config.yaml
n_layer: 10
d_model: 832
n_head: 13
n_kv_head: 13
head_dim: 64
d_mlp: 2240
vocab_size: 46263
activation: "geglu"
norm: "rmsnorm"
norm_place: "peri"
norm_eps: 1e-06
positions: "rope"
rope_base: 10000.0
rope_fraction: 1.0
qk_norm: false
attn_scale: 0.125
bias: "none"
tie_embeddings: false
parallel_block: false
extras: ["capped logits"]
init: "normal"
init_std_qkv: 0.0173
init_std_o: 0.00387
init_std_up: 0.0173
init_std_down: 0.00237
init_out_by_depth: true
optimizer: "muon_variant"
lr: 0.0113
lr_mult_o: 4.0
beta1: 0.93
lr_head: 0.0069
grad_clip: 0.5
warmup_steps: 200
schedule: "wsd"
decay_fraction: 1.0
decay_shape: "linear"
final_lr_fraction: 0.0
batch_tokens: 262144
seq_len: 1024
doc_mask: false
train_tokens: 1215000000
steps: 4635
dataset: "wikipedia_en"
Each number is 128 + 32 x the weight over its row's rms, rounded and kept within 0 to 255. Layers, rows and columns count from 0. Numbers have three digits each. The size before them is the row's rms in percent of the matrix's.

# layer 6 MLP gate, 2240x832, rms 0.0603, rows 697-768, columns 576-639
102:169131119077105132091106051125107124151073153166136121078162115138076166125159106161180111121139120134091154113096101123146088112206148134106120091182110184132136161124159193102166105145120186
108:136175115149127121156112186116131043134094111163169124174129183070080166158045112118157156138110097107143101121126071186153177101078118220119134176115113121153149135193129145082141162114116088
103:111064118142115103163163087167137155138132169117106082111094169118117152112131168133186103194135153204172159147107140113117137122154168182119127130129148076082124064147116166077103135077169077
105:178157102119136158124136097155108097050050101179141099098098123061111070178139132155131146160182086153128120180082097135141131132189151144135087099126118110183108122142145149130160207140085085
098:155153194132104120162158188153146121097187139121147169114186125120137146108147167130143130147154121111092158158164130145113106111142123140171150122138137159179199136153071153109157120134139143
095:092174101158160122104144104064123123126147112093100129179137129102145170079124124167111111108127158117119159205170103164047111166136108143085082123159085168127159131149119128102113171153191147
094:148126096096141132108116074167089111128148147169116060140117156137163130089104107172094076129097155123107078144130111144169153118066122084178128091114095100108095165126093076117140133140109132
099:146082175119145122164087120109128106118104123188092161112142126128096070128147133090162119132162090090154116144179184082137160147158101181113169129132049156178140158114107168163120080088108156
110:076098122113107076096143110149092182102134103121133169085094194108159157106155116127132162138139148129165123140140176085114138126131124134083121144151097147110112141143142133197138131101130145
098:130080134173039144091118116110132141094148169119159089113155091155163145134111162117104156116154130140145121177081132155153125103078138090174072159133099083106139101077140147106178121181078146
100:105122081163139107185145121154133129147173129189161096139107163161145109200135106121148107099121123134159141135165113170146116161176143138145150098163146105095173125119117121140106134110124112
103:098182119103148150126168205137128148097139098168100076066065174125123127112128102110187194144128096106070060130128091123126186195114163146156158111168067094147054140173133118158128142130137135
097:147095141111153157133119161174155104137165111074096147162155139165060146165187143160076107111106149137090100164171147100117139139087171131097155084121097110078131107116139140183144150120100077
100:068148116165091113130075147127090127106098108135115148162103079121103134110191058130133105091137084161160128083133158100146087082152099125097125136159156138103096120146166095144127122139141150
097:109099162099106164177096152096136085152143126106135162193114173138128149099125086158111143133123102109164151097190109132144147167094112090135166065087139077130140077130192119130050114095144130
100:177229135152053133118125127092065129074129129143146111119142145123178052130152171167129088059136171089173067140128170122134168176110127113158158147183121130085064087094074183152101158115068123
101:122083100188195130115136102113112146178142072126139196128087106150105106161105189180099134125105069210166129156118122160126141113155132077145150068116194102155117123099152112114099120119125132
090:155107070128121160148169105120075079139114072140171101101106122094117113130142125117134139114098151098131099204171121130146108097192112130148082129101112154145133127083106137118176194158132106
095:108173072153041160108164145117120143098136153140144114072106152181124131113137083155095157183160143165117090138155161116115136125135137194128186097133164107174100133131117166120157179062109195
096:198111144130057115117108131140115103129115136117144102148143136114106151121168111113147130138091094138122115141124126090191157125106125112108126161174128114132119151101134150147154177135136124
098:135097193123113218056093093133132095194144099053135129077139159129133203134128136163171090099138188152140117121144109144178138181130147167119136119110141107086163172116096176162146119097158146
101:120163174144205177072158077132095148099127117115095099069101156089130188162072115112188157131197098104117092144111128114055113189157115074107108154176117136068161127133076095161082156151068171
094:118160094157135196137093145105177117072118051130096134034172135109094150135150094185113149144093090126113094094105134153170100118142148164094102147125149039100132106077118162126148094093157163
105:147133126146112162134114184089105114151121131121149121126136134114129108142107161117120044129117098108128146161139127149049148139167134157115129138101146077068117096070115116108151195156096178
106:112121137085068137122093144103108123079096094189122147137157092134162138130150140082091127156188115124165147180115115103093161103206080142099155182096121176109098109137147131083117063111087128
108:131151085078103148111070123141101097126156168119137126138123136111090096155137106116128090123146106111098144127141142182127127080099170089166086097153137088173150113087123112132079133195094165
098:147147083122086129176127109137105124077135102138119153159108153104188118137141096148170125133202104148069127117102166097118104101108143109115144172074155145160056090075083110138105159147142149
097:140119033148072108115136065108131135138131095108179180142099143117122093146142159127080110193158143091155127149124143136132129140127091158108126117079189106110160097083106166109089149130125134
103:083108075149155092088103192147125179105116128106147134128199085172095122125094116118117129181100103088134144146141101208132077098141175115124109121149070119082141155097182105149123143089113151
110:128134160116120142149125112143166118093166144152173121099116140147102161150112080172124128191174124122166104122104097179136116134157116186135143131162068113113094109150151115105180155064178135
095:113150166180086180083162168139169138136065090091104150109206113139149102107174186102129126126081167087119091127197153133151130101116130151129096117169093150122170148146129129117143174164087107
102:114143116082142110114179179161085163128102154123189063121082184100134119090149119085102182099073185137102133138120101118113131160136108138032119090123124177120145135161179093146156134075121090
099:102116144109129185071119097138169127140118108156106134152109138106139127150185126125119157123079031191158119099162097125170142122164111126139096072143150187146182125092182117139131133058149129
094:147106086104161138142101071188122111072130159092159170079117116134108127159148130153148109118133102134141160137201106094088135109133092141124086110116166156156136148157144127044094168109130115
112:164138113028136107138103120036086121199149137104085108111121062138162153107133071133114092177140201075114140103171109137160176158052130139084157123064099151117138165133167132121036132140188138
103:085179143133150082163136119109151141069166141144153127181136151093140061106042127157108105146087116127131150114086068164127133122152096118097132177173131140078105162106120113153116168107099152
103:112121123131117149106145154105114163182118099143138169116144182111130139146109148136147101154103078141143120097155111123172156081088159138160156053158216090153102091144119161128181176118100120
106:135143164107154116124160113155126152135159086122177127155106135164184122194102147111206101121136107161162098150121075149119095031175108100137114156134133136061135133181091197079119144175149137
101:166102117086093174156152115105026131164153108150129148071135117183172103179155169138093131149131099151130145148159119092132129138169152133100117135077120191104084173168140102119136131093152122
099:140134116134157136140169086103101127084092142038123106141166118197149222102192218121163168179152101109110171180142181191125171096110072144165153175115115114097142100080152116131090122139168108
096:138159156158125153129155138117066137131143087148169162101157102082057127130167144110093119099111075144125174152195188111156101147105106173033149126075179178130076155160095179091152113151158118
106:076142174112123100164092133110131189117110082160097154101134102123107094118147190174052112108107119139155168147101144151141130149191186138113097142171127141108139102102122145117096117097129132
102:143182108154145139117135136087177100102161153115131132160110104154164145116121136167149111109185114131145157107114078169113164098114123129140118129099094151118143149174087177057162117126074139
108:112208124126190082143139143084126118124101129125104152141142153172186146135099171144195152174144157088166158128078144080198115170076088077121118081132158178158155101116148118035125161143158110
093:103125093130175134151130126170090182074088104146158145073118088153118124135111116088126183135110129162153063139133137130094185130140165131165112127156094125138114116148121138146109152124149164
101:146128133127144074102079108142171191178112138103143122121149130145099139171186163103117120147097105144118115208153120120142109162130109156149135104147088088139163135136097113143075121164075105
096:111143094141138133200121118083151064194083101097112074085124101106053175084113161148149091140148143120108119133152163149116113135190130114149114119170117073097106075109115040122142066138124092
098:110141182114182082155109107145096102123119076177174111142102125137098151183111166105135138085134126106151182141066133125122122077109138144156100133153113111118142109069182138046081140110168123
100:156132145089139159111110120146102126164121098125140128071181104137103047162163042161126166187106153124126110122163146123179145150118151141176120139097085159141127126074162155120168087114127137
105:186050108131103118157160129146137164137147167118190119116117093150163160137148095180130169146124120174143118174095133183133107154121163130148100109160180084135128154149056136079143157092141139
096:139113133163095124105175114114174145094080130101105155104150148144112154066133118137136145164136100108095176203181093154135075075139082230173112161086128177097160127111164150124146139077144115
099:119127139166186140106192139181178145097111150128172127108121090118115147167138177078148085144148147115116096152154106142156137112156088133129123130128109135144102187115090123137139111171158081
101:164137141104157150139128143135128168173101117185123141144156172121087216135089064133171093136088156133167118155125119078140130141132133150151108101152123132154102100127154174088100203116097062
098:181152158107140111143153154136159116168121129105141171148145093183115150084125094142082105071171136161176089158108105157098087135120176144113144112123096177177152104133137144163134129152210079
101:131157125149153048128079101128186133192162148086078112125123128130135138089169142098054139176137110118156138136109112094204120093126146163137214115128136103121202055087152098115121133152053147
099:062133148113154061166115158123106103169115165115158105137159138160071119117099045130142121102145114121164134145113190101127117150147120167130136159080126065123140108128151087140062180042171148
101:105105107133126172097127130151163074117102131126134155116138173132114146112150161166102140171150109105100099173140146113149147108148150139140086214164110167134138113109109097112113181151155118
096:100081088151100061085153179123124124145132140154077119162117164183188159177175128151149153151103178102152141183090119211148098109114126129195169143157132122095149157112123114104064133122029079
099:094166114155159108115153104142121121148115111076137106162092152140114111080227133190126104107107074097103095197152103100166085089169134106138111124173128105105127203152141145110124096088107158
097:093171122139147104174107146157146147110124113112156106144116129154161153112106180153098128124143099060111176103103168171136117040105110096137131224079170058118155119148066128094126123105116109
103:203132123127169098127163174073116107088111126154125084189102059063134159204129116137075105092159141059131107172176127127122125109121140143082091144136157147096141197167119088091149203087142117
104:096123127082126081145069082163096166098142160137151139118137107133151088115131186073164107157193089163161123113147081110138092196099174115125080066153120139201132082130110107136122135175129093
100:169157162133152070111080130095082076173067134143074087122159106100152087132126100168132098067141087159132131101148113089076114141156103120146145150175103133082184162096087107160104116212179099
108:097117114145113176098091118133074157125110171143136149166085138052135112058104086075170147189154088097162117110116165122176106036164074105138135098124118087078126125165139137145109173133194139
095:146123154122173104130133129081178172153132083172099118103105141134161190150137116103108109125134094168086117136155133119061129154143108173087110103122106126161168107144027167126145095132061125
105:180134140084159131136166128155095047107079179095126136167115180098127094091116100170120092144111116105189126123072109110166069128128168103120208106098175095126142110159130186120160172136170138
100:086124168114156103138088132121155103114117107098167104154079168165104013093180148052158134142148131115104180193128177144131118132189132084137083095173125088126151145157121144188135150046138177
094:170154188097186111094092154196101069144165129099073115092077091064067138094158219110084123136121159087157084154115061136099116111157108128125100108096087150124166175093115106176089128174086094
097:114161150091102134178113126145170132098152104182057060196086164127078098121104099108171105153144177163169085163130176185115137171110073100130143132115118064155137166150121094081138118059126116
107:150071156189104142132159182161159102135119097102148151127127158149063069069086081088150132125071108143122075137085124133070148142133174157062154108079100115128125153133076097081124138146079120
091:174117109116118138142204089161162138116040120119128140065102167143075152158117081130154100131195172122077100121131138157108161137142083103075106142134135125131156135165099105165081135196157128
099:156180130142212134115123137092129154100171160090070164188157112165164188155119148122075167146177138132122100104158133124147169069136176118133190126078127060121154087150178079146137149107107147
# layer 6 MLP up, 2240x832, rms 0.0647, rows 697-767, columns 576-639
101:143179126125141109061114168100151106136109091119157159164099142162116049153150179174115155099151133166134142170127045111112094152109176081117128137089141096097106127064138129105098097157110120
102:086144130155103117105084163109104134120165148142139135076110111178118065114142142083139169089149183094138078167139171149111159156120121083084159131063158117142141069110078170061109082087116155
096:117128129119073103130130150156115142129113130121110115177143093179158255171102133160135203079129139146148098173140099175137144086187050139091114131116068179132094139098127126131153122124168143
101:184103128132128135166168174156094155104124036108134109187096128108123128073131114129203061080181092161121076148149194123135133107179186107113066123096138095124147166122126102119168134116131144
096:107136104109133149110112133133152098113119077116206148134122154137086165098134116085111130100123136111128150146056095155086132159104081142170132148127129112137129166146121099167154126159126102
092:141147127145108162098202176186176127122109128121067092070113082141098124079158097112120129083108118174127074138134142144150097110155078166130088129117151156093141082111086072127128113204128120
092:063107111105116119153115153170193147120095156135092201105173142119143136060135071140226160145150151138125125157107092104135190161152112142137166137131139105143083101120140097167104105134145108
104:192149097133107117216140127132107087124132173062094140101123150157128095131197086116125153077103164120144082116118135097169126101103060126119074151105074140147099130161071205155078138105135094
106:152061129166116139209113065159136159068159099170172108104120159162166147123154081107152093119109105126116120101129126090088142083143102104133175134151164148101179139095145086132122179176130084
094:127187083107133174124088126111103153099174095136134097147124092139133146143176112101137080124146140139117070155131170148127056176109162159108150076116153120176190077159082102163105155107095113
103:110116059128139170131133152164135172188087115157171113111158150102110116173126152140142191101130146167135125103082080184153137192136140143171084140088144166153108099136146096094148072124166094
099:055100121129103066154138105137127139093090165147156121131151087132172081117080094147190171095132197159137096076142158123098053100133164102096129059104131142062088129154123093109128160159123134
099:118137144168142125129088122125113089143134162130191097099080088091143143107096070111117117138192188064103118131155113100090145119162173136114152070158125117202133104138118130121096099165137167
098:081124089120098098138054182174116186114114077176135123090108080137136096141135126105133078107179088146115129125080164094170129084127178180109054087136199177080104154103081117126126108162094152
099:164127161131130164139162112158141125117109152110124033079129099201107158088143072058186139128131133103056097127125096104145146172073160148136141134192117080125060171090135080100114160126132108
104:111158076123118160158129106124151115118123146133131111131139149136136175089093115113125116150104108149203041205104135092123152102132125139134124135126132143071158122129191090139128089146099143
097:146117085142214147107114084156118149085127135149107119072112110050145130134167082099136168191134136129107135091110097171126133135111139129149142126131190134155161107174141075150152168113138175
085:128089148179180133097096105141083138111103092136086125162170182109139122107091087120162066139133106174193163110078136125113056153157159074104138127139083122155105106104125120128121080100130083
090:096136169108148155148164079124137136154151122156087125105142104135134131151154172154154139122116152181077155114145104142115069060103162071108109143074148144078114192076136170123158105193113147
102:155085088119125159103155106107117089148105191056114168126153092156125087159137105127065118139158133098161104135121219120155131136174154131066102120088099115130100152055173129073181099106101141
103:118173179119125133144102135071113086102120154136126145123111171170157139124135117165100123117123112135111165160096081129078123132136070145154137106174093137108091096142098163160143112079120127
096:169097057126097128140118119168130132145142146092122089085173121097123098127104102103119155121150090121119138077169150107080137105131174135126080189128124114152174104077114110151179132124190124
098:162129115096121192105096141126116129132143109082095131089112106103079144119168080101147093076152140124119141095081123130109132145129065102108123157138180085105098130063051126109131129055133133
101:137114110134175072201117169106139115105130101090070202158106181074130115085139108124141147147157144131056127130127097098116115215158134150154191135116096142141122139156123123145117175140096112
109:134134184073090094133175083089086079072140184136137098082119105097140102120108164057115137176159104104138148133126109102069152123106105156148182092127104098129105118093126130116177104110144126
102:076162095094114182168146112073133131057104148089147149074178164160097142178113176144197156129143188145148145143191136119113104130158102135120123153190192108114148148086057043153133126125089171
093:094094138076138154094150129130105145120126119187065125141122114139094093151124126147095143085190163101110198150100157158157112132105207153094100115094214134081051137038162150064069190123137121
096:095162151149178126133134138115147091157103141227121176127154160183154095153147121063199154061082125169165117134093095085104129139146099152069084151123112144144225148132159129145135134173163063
099:192135138122142117130182156110153117111120071184147102155112162130098165120163156136082105143146170179166158109130212096200138129155148193135122135119146117138172180066057099138142107122072090
117:123138087156111129143142120143152154157157062132107144137148180137134104123103098108092146106134108085141145130144179119185127139152165204102115115101135098126083143110160139109143174118136028
099:111140136119129115147161137149151126131146133180157143128100133155099140173130178095095119166134167164131127154085148085098185144093113114136081166154109129129094106141127132196143182087107127
100:122159181088115104134112124128171124126047140151091127137101147134126158113124129100110099142104140143101178118163158140106130150135098164117155090120069140121151130128128102162136101111146183
100:118103105119155128110137062104190108132160067181142105104117113147183141110089156121112110096189086163152154089152145136127136205112031112147064136108167118167129136123154164198104120150150133
088:129158135100066166113190118059141108137116132146119092135153146104093154135141141139137161121158133153071094116110111148151120078144170124120170189097124079103142141180114130132164143124152228
111:170120195133116130051166151107085134181155164113134128096196058151156139125096145149179104108127177087169089202157111104113099123100134133161097142118119142113118168168180153123123158157174165
106:096058110082166069169156176096133177083123163190157128144112127147115173086091128090071094116165176139199219102126194125129106094138128097147151177209111123127168088154165088185090182109123149
097:206132142128121200212105107161108157177165116134082146124120181176135198064172118122170116123073152147103166118100122139189177215117125175094134186062144155140126139130175094156138106092175078
098:147111126082157185131139126165147176083135104138117199116101134187156115115098181080150137125110147181119056165063184086033153125114074161174124139151094104156092107129148115160141111164091138
099:139192100141095095123122130158121144066118088119099150035216124170090119161133174164096148113097094142148162098104118155138141125146147108166087101155138098143131145119137127097173105134163173
098:061120145134072154117136140090133125135128104125105090051141144171178083209126148162119162109143075152152148081158145111126126120158090108138136038123150122121101171107138163146149091181121107
094:118115094129129136152134170142070131103165093098135167103110109120111120113160207152131127061176077108168120131107160179131138068146149138108085140176067114166156180132110153195179110165137161
108:157121092129124144120101045156086145062095153111101071113129082099136132149148166033165143161060105103163132135158124134163085149142100086159181154083134091205119180174113135126109122168152154
110:116160088097140111168137150164120123168114124150104120123134084171171128147073125137125142103099088149121100152154159106161098096115127139144079144143107126161103098184058063149137139104099148
100:185141136165114133159137120128102106107113162181149138146160149141153100139142154129169141077111075102176118145110166130154139171173116136128152141108168148064117133125166180137091176151140126
094:120076119059091144143138095094088163110129131177081108132147138129168170163130068134142105127129089146140095165158136144138162158116137146069181117133070102123044058156159149100136154203098185
101:165076125106078124102151117179154120145129092117108131079144081128134090138125120178130079114171031073117097105108137171138145092087166097125089204158145138142111086137172153110125128092133171
101:170133099143162150148130151126066176114117101171139148154180100108141209160159123109179146153166089115146112190116134140089160181167108161118139110170187143130125105156122145103026165093124079
100:152194150080188134074124087124156089117138111114092144136087142194134125092078110111150151126147068125101161067107075128058168084144031107080067143133139044178083083156139147176092138091160167
095:166129105146080103118152171141156174137147189075107155122105107120090124149131144166131113114127112181149154116185148072210114073088074141128102124150127108106110071158099118087088145109103080
107:111143089157070181092134156143116133112090124098126072126069096134134128173130174144164086093188165132149165094130127086112109137139103076090149106094155126145086115147069113140074104128108115
101:148134125150141110158145080101125144105168088093114155110151180113135145143155126097138159148101076085085156177102118169073119112162124190145039131162145117132079135115148140100114111134151097
099:142156149182153115110168145185104185122119139139165086135101084180100125166056102091090199132100148154132109111121170178219081090114129105113126054101040158155099100097137125154129226091075170
108:117113097126123131096143101167121116146130126132073131145156186121204070162135107126099141116091122134103093138125136107187148155155131124059085107156063102157132095148097159098174115139134139
101:117144081132149121117109119127114138121100152094115174071104128050116088078138063121176104135124150141098110133103173115127151159128067123128131094143129159065078226116120072078067110131162136
101:110134124103119100129158174135103142126126127151150107167118145074116060138136056100117123129101147139120098120154120097129190090170121102140120127084187121127149128143112132125159140133146107
097:067119136088114070121166167141098038136147060190173071178115101134099132116080178128198168163063094171144121129165118191093089146075086127121163201124129156114177123098088106118189132103166156
102:142116160060173074084135157066093116100215057126149123102139083133140141179114165141179136075108117164098151108146088055128142140137088084134143042135104139107081103158165159198115129152123150
102:116127131103139162138073086098091178089116117139182114099156129118109082170103148103078051127124120113081126086130147109126153153151129118092177164119152146152101186144121118106109114128174145
092:114113116147147094073083097065141167149143110145148134143127069156148153125154144085099097157092084135106202109116099126052100097145147168096104180193133072096142094186162090067076140095144147
095:116115113128105120111122138122162111125106151103101139140164121097120142116107076060147126154086151138043088152181156133117150134122072085066160179125146149191088118145141131147219157143092100
105:124158085108189104165071188145103052149121136109159111121138176122111132114108122123129178145152155156108188132072109092108119151213103130151098140124153149095145127127091094154056099093146239
105:108091112134095149066126146117114154126111062145179168175134185107167130126151118098135151184091147132162181089093113140149168174139150076111133059104116105166093153099127152140103158173139165
105:142166123138121134080105133182113172157138098108125189112199073168120173117155079106129117138113076088160154124091157106136107160147171099157112110098143122160139141130125119084097098141101180
102:097104155164151126124144096095172147132151085111129145144119128179091105118129148144130146131172086151151149110223070187160160114111156195089154143128100131132101074117123148110178134125120129
099:122046137157114081146148148150171164115108173158135120154146056119154134133085109138117185157084105160133098185081137103134157114143050149129174165159161101128137187167078117138169125144135126
109:098255124153096122140106171124119126124143117120125105134073128055109094167134158158111140094143156102157179144115157119135122118105139188132137105157105144084119123121138137145119107130126120
102:120110127073139130103095146092114151102155143102149129072166164147114176138076124168075144170124164138100126147191077116129089132103123198146130100132085184160112161142129141161094135098116107
095:090093107093166090116139133145120132153127160074083117145132055162108143109088084165120122145085162118176142128117055109132175170174136116142073063113053164167093153136098125116089083183217128
094:149111149183137148142146104048135158147104081166144057131124153112151104127172049132122097135104107126172169120174087057169147172152171122131169094114151136067113156069151097167102138102156142
102:090115120138119074064127109116122105150121095100066127139129134180172194123057155118118157108129165131135127133137057119191081113153179054101112099131136151128095131131053115134069190130119138
093:166129142109144128159108157125190142139116144096175133118118047167088094118144098125104078067133171164185107138143129135089107157138106140120134099122130167123145107115092048153106129161136126
# layer 6 MLP down (transposed), 2240x832, rms 0.0378, rows 697-767, columns 576-639
108:116125084137097109157156098122174166115138117152181155084137140102131084181167107137138167142146146082153120118040092110117086117095149127067126124129135138178115144135127169164134156131173061
101:110126158090164108194162148115144107116158147098130157140140144156124147085042130099121118134124099149085132175135176129069130052137155134167141125144174151177103188107154077076139184115121068
097:155134177188066136105179108175149094094115105185121120116114121150112152144128125112125089145145153143155183143116112157144098110098108143141178090172113156088061153119070112085084129084143093
111:099114122114144114130191160098127141171088110123093099135167070107113121135148115187115142149140150094139138099126175111144133132170164128197093153114097106079128116163073129143138107150122108
097:141129153115085146105130152161127098127113185086115163041119135047125175154154095178165136120139165110100148119139097153171163091167154082131085126142135108123155164169154135078162059165185120
099:098108161112110149113102191166150161130119120110088123152166091177115106083147143177115105099128090117157134121159140113148137077099137139167113087158121132134173073088078123165175100156138083
095:156115109129132134149112085109158081095190102191176131103123128125143118139089109153087112114212124129134117124148147146107130097159098119127110166138135125148127161106127144142142165137152088
111:111156119094141094129098132124162128162102098175120125175123115112092115175142083107199146154193144116138119137173124196170120102215124096143090138147091130163151164103078111172163116102154149
096:175110161112105118096098089082085161145121173152110164092078127126125078143171095207142190143107154112142148124148182145143128132150101103132139167155164119044092042138188124160159147186151145
100:133105140094162140124110137110109099154128117145135191161127135155127159113118111109157128096075141179114123132106160107149212138188147154134143112129055109090138080153117127116147169146082114
099:162133122112109112146126163092121140124147046066152105119077202094112131125118062158097152092144132092145179111185082180132141083144123146112129152095163121137110067101107126071090126120164134
102:103190122164142115118175117084089128047168129178168090116145119169081065134142090130107181113167157165171146144185120178010146150100103155118122174160144104145078148167106118152117156159150165
097:093079089134084102169142073134105089141182187156168095134160184100108139125106102082116153144106090164111099115133164137063133164096112178152165134165113147096098177118167103074171064163133117
107:102132081150147144121053115201070149117115140123093118188143145142076111132139136161065103098150071135124141153122158139157163127115133145122105141134171155111145159162120141174152158130086121
097:148133136095115123157186114164138077120118108088099082104115152049085136166114154109121101161106078154192145160175174173123104140107109116116094134083167112074098163132162175144088149144153046
094:125137113126210094142084133131087112156159096134087149138114142133115241165111128116120138147143094126102157118171191103135128087154102116121080102176188143107162169152170057131099157119087077
095:160120159106133107083146112092171120173136107143112185114130140115108134116089155191165131179164124152043112132118126100121115105120120133114142110175159132121187125136136135105145131126126113
108:114077139149167136169046141110097106142116120077097090126135129095125060091147105127116119095113124126125137121111136137136070106120167129107109139114134086164105119062122106118128116147118112
096:118115151166152157146091157162132155176142147073114138123115168148165112102119115124185084115136155131070089102111107098087111124134122074147051140131079141128167104113116117114161110159144128
103:186121136159170250131152105144107113148161119086140103128110127188125145129175157111117129134150152084109166123176167124199126143178172134130184079092097178125114149171153092100141156137130126
097:133129165151096083142074088153150155101125138113132164129141081108118153158190137134106180140089125117131152114157097133124161092190087149032109178170109102125107177077119103102145089093112138
096:140194109166103131149140127110097078133127217126139148100160094174158161134136114117116093128160127118147146128084175118142143137178149147088118069094161136177117154117104114080127176103099118
096:115088102185126134173135122137109146171125173124198169169091173147122130152183151143100196161126064098138117192157186086192176118136163153114116068116131135192087083163222171147135155170186113
102:080121120144091122139153122198185191102131139137125141135140155128115146130165081171159243145111083116164109137114096116138121094141067149108161116139129143189131159171093108118100156130079125
119:043186161089110092140133153120108174112118141145157115144056104184141124111132099091085122135120189090138101164043154144064094164182121142172132163169107171138088133145203084092140101081114074
105:078154129199082138135133155143099107132117156077122085136126108117175101091087164099102115099156083162081149139170127170151086083125140107108095130096172163106134145129090067113203127134121130
096:151175096071129154123120105102146162111136097116133138143093130142172138153129083109103088134118066104117105095092187127075135103116134133119164158156084139118089192159144103092180125083123031
097:156162121111104060115135159151146146185124106048142166191121144081135105107104119177093134153121114138089125098114131148083156094134119132147075129098169155163168164111122143116137117161142121
104:153095134123116145094110169083210151130102139141138091198196103144172118141118179153096122086105139157168112099140166091110139109115061149127105102148159144116088141150155144152137108148110157
102:060119151121165124163082105107073131104117190206095115130182130152130123134171104068113166122184129155080102075157164116100112158134167102149145149113181081156093143126158117100122155128142085
097:100124163072125106101181106122142118133123092111071153149205088143080145077113162140104149116140133123126138148112114148122051135180158145142079114139138128093054141165126107071137156138180131
102:062130141131124161131065059157199128091135109190150134094169113165096176108107115178158122125153141113155146109145169134116068168121131060141116100122112164159133179163134134149094178097134195
102:080126143178218142143182112142118131106116055121188115066102159103082147145101080069116139100080213114148108232104182151099163124092145136181130152129126144092161147154152106101116131165071161
116:133116153157135143116119137126127100125159155182139103140149153090105185144124140181099131104160162108152178104162089174207137061118158145136140117105122082148118156182146119125143165083139149
102:128074128097151127151103146105153081187136099148104163097148097134109108140152095127083081173089133128124107135200161118099167116121154091075084129113138136085141187150158178095108131116111138
105:162136098178165156188170134191061138136133109111113068096154089126118119094132094033119146096146121102142031137132161068128120165118206124117136186155140120147135116093117176148137122192124180
101:067055090149136093149120087139107138112108117171121083113125150113111161067053113116161104175140099190078147084135195155092128129121070145164128139152132159076116137131095171099123143139108129
099:152192137168131098134072088164106151132103111138135144081119159108142134111098152116160140107129101095171135146131153162126169136082085056187102136185143176180149158124163107112152116102114065
098:092116116076118060125179164121130130105153118087138095190147132107131092126121091177133067156093117111159123088081120139139108123158137141149110236117105129132089153116152060068195160083128113
100:108160114136182157189150154150067156161125134164115155113193135167122124187139088124215097151142142164093170135109106144146160173146146135157145106150139128148096155204155087134178124136081118
097:122130065149095141104196139144143135093169098128154121148089127108094139094081131194131118163151089137165117205155137150131129141116044161178161103154142123070115174114160132095160164098086157
110:129137105175082156116132084113075049095091117149101125086150169133126115149121163143126126122089092120118158114102124141198111155152059089160167140120134201158096131169140103098143141146100093
102:108141072109183160171112135117082173147191180141140128143086113172133175091094150111161132156128103113121153155148082100115189047177205118127157101122139144085112130219171083149166149111139160
100:082140131174149125152101190139108098094089142133131134149141138120144135159066108138111168176120171155155151079131089107189159115160134102157108127202198138127065152081108147164163114146120100
093:119099132126121118093135149168120145124038095125082096122174137178073115093108092132109128079143158143125101173095095155148104120139107141132097175152168061144142113151142176182099100130146132
099:137119128165168164152139098084166111106152119114134083135053124110127093068106133159096164129101082146134117131117115098147114145106167079131114167146118132090118140100155132128116082139094103
093:103196123129140087114129146073158091142117099112182080109129084114106205094146116137124108066108132130135134131165177155141115128146105069133094137117119109129114104101141201111213133185084088
095:111132093151151104154115110144040111101134126117151117094170161138081074106122123096164156097090066143143117094157129095208130116074160135090093125141128092126141130157127103084121141122194171
101:146152083160132146141110117161177131107111176105126135161043132178178155148123137104143097137089075155111118112137165083104091151092131194126110116106166100178149117094197108098111123101139169
103:079147121144193114130095165154095112137108135100103121103143150102144145144175117095087129150166163149119157085093109108148067146147105143091140143115199184154098111135147174126117169139083074
098:106125136141157087100201153128124162102127158171120164106144068125084137116129190094118135078134195103111090080083069107133121123085083132092161139204170092096136110111123114103131104086164145
099:116082122111116127081111151091116177133149066119102127121121068206088166146144173115159156106137119124139172109150166167114153102112104148157105196131118089143175199126097170131082107108139148
102:138088094078107149149149154106143174119152199163054130135136103127202096154115088103150076125101127140245137150127112135139152086049077131100063152081118123138117134148104140158137122075163104
098:151129089165135098176081124196198076121132165150059124126140175104116148088168100113128150136122159159121153097099191116104116110120091108134131119114127155150122130117092118144116110116172138
099:104106194120177154068155147145146162095075089100099123147121118150129083113167128134170156097163151103132156196086148105096101172178174142091113183077109143130128144148100147080117117107158075
097:134163135149143196094092161138189181139173089118095118139138117127088112143139098137120145123154050087163181134121125122117138092108117175138192151118156178163146140161110125073124063135111101
100:169129109101147097146108118178091145149127099140195123112109147119105097123108167137111072104112108142150104098145086128100160137105108121171180094082106148108122172122103109107123162124143051
097:154140144142162164070112135120124110043105137113133099145093075083137130138127157137073096099162097097181097149113112120085117111125126130065108170127192096133144066170144118075165174090136085
094:156105131134097105148161120122210127207142151146131094132156099124108105120206079135113215189110099184164159130152148085141142126183105154124087093091082073144122077126118096113135169143073104
093:143149123125155172148122087167141202128153095134069114107161145087093132087138139188162145097132145129131116126133126176149071093121143139106092074135118153125112161136093102074131123135148083
094:151121091113127195091101161040104160145167156138125143114105145114131131073126117122143136113113061129153089133127127133081100113135108128089156114121102120135056143131129130125105171127162089
100:149126111101152122117073154151155137141125136126044137105112199130131168098152104133086099128146133129135209178050116181090167199157103072091120127130146123169153117186207168079091136188137083
102:131152168143081112150145058121155157099173117134120067110110150129127145163104103133091115143090135146122101103102141149154105160157179148180110145164150189127141152130109160166209166080123141
098:108107095049118164118066152118131153136127122139101167132162161066181125077062134130146095137106140150115142091155199168084134123132088126165135113125128153157121109089183103137108085186142111
102:211155109148138121104087149165150104155177116116138098154092181145154137197091151153165128117082170143072082137174128099110086135092132167140159142140115148087112096172188091167120083176167124
100:106147145121109100147151177064108103093091144198176106182133128131120110075118120075146097185178146121174107115078074172108131172116132113070166125121155158164146089122185115104100154148111182
103:167146085143150121157133174103118103119105203114159119113116174130181127137145112148076130068126172143114121165185123099074156187108109126131126117121139170075146165151082173123060105118113129
094:145194107150094093116079133139182093119153108098109089179054106114101088132177134108084102075167182086175044199140095136143119106157103140120170121072167107112144099182082146156166191135104069
092:101103117090168200103126127127079133144148066178169134115143128106097190154145146158118113105121162109139139127199096150093103145143155154127109097120104148153140130146061058104128169161131185
104:095152141116121120128148136069110145143103167172121089143123175093117096137102078181154132119093128129092114149165125114154196097107128137091167110219135152145101096157095158149100097153110142
095:139157087133158167132157120093148120112138168110143138146144143096215104128166048190152117170152173131134121148143138155090113193137161091153175155089108107183159106209167131151120143179114106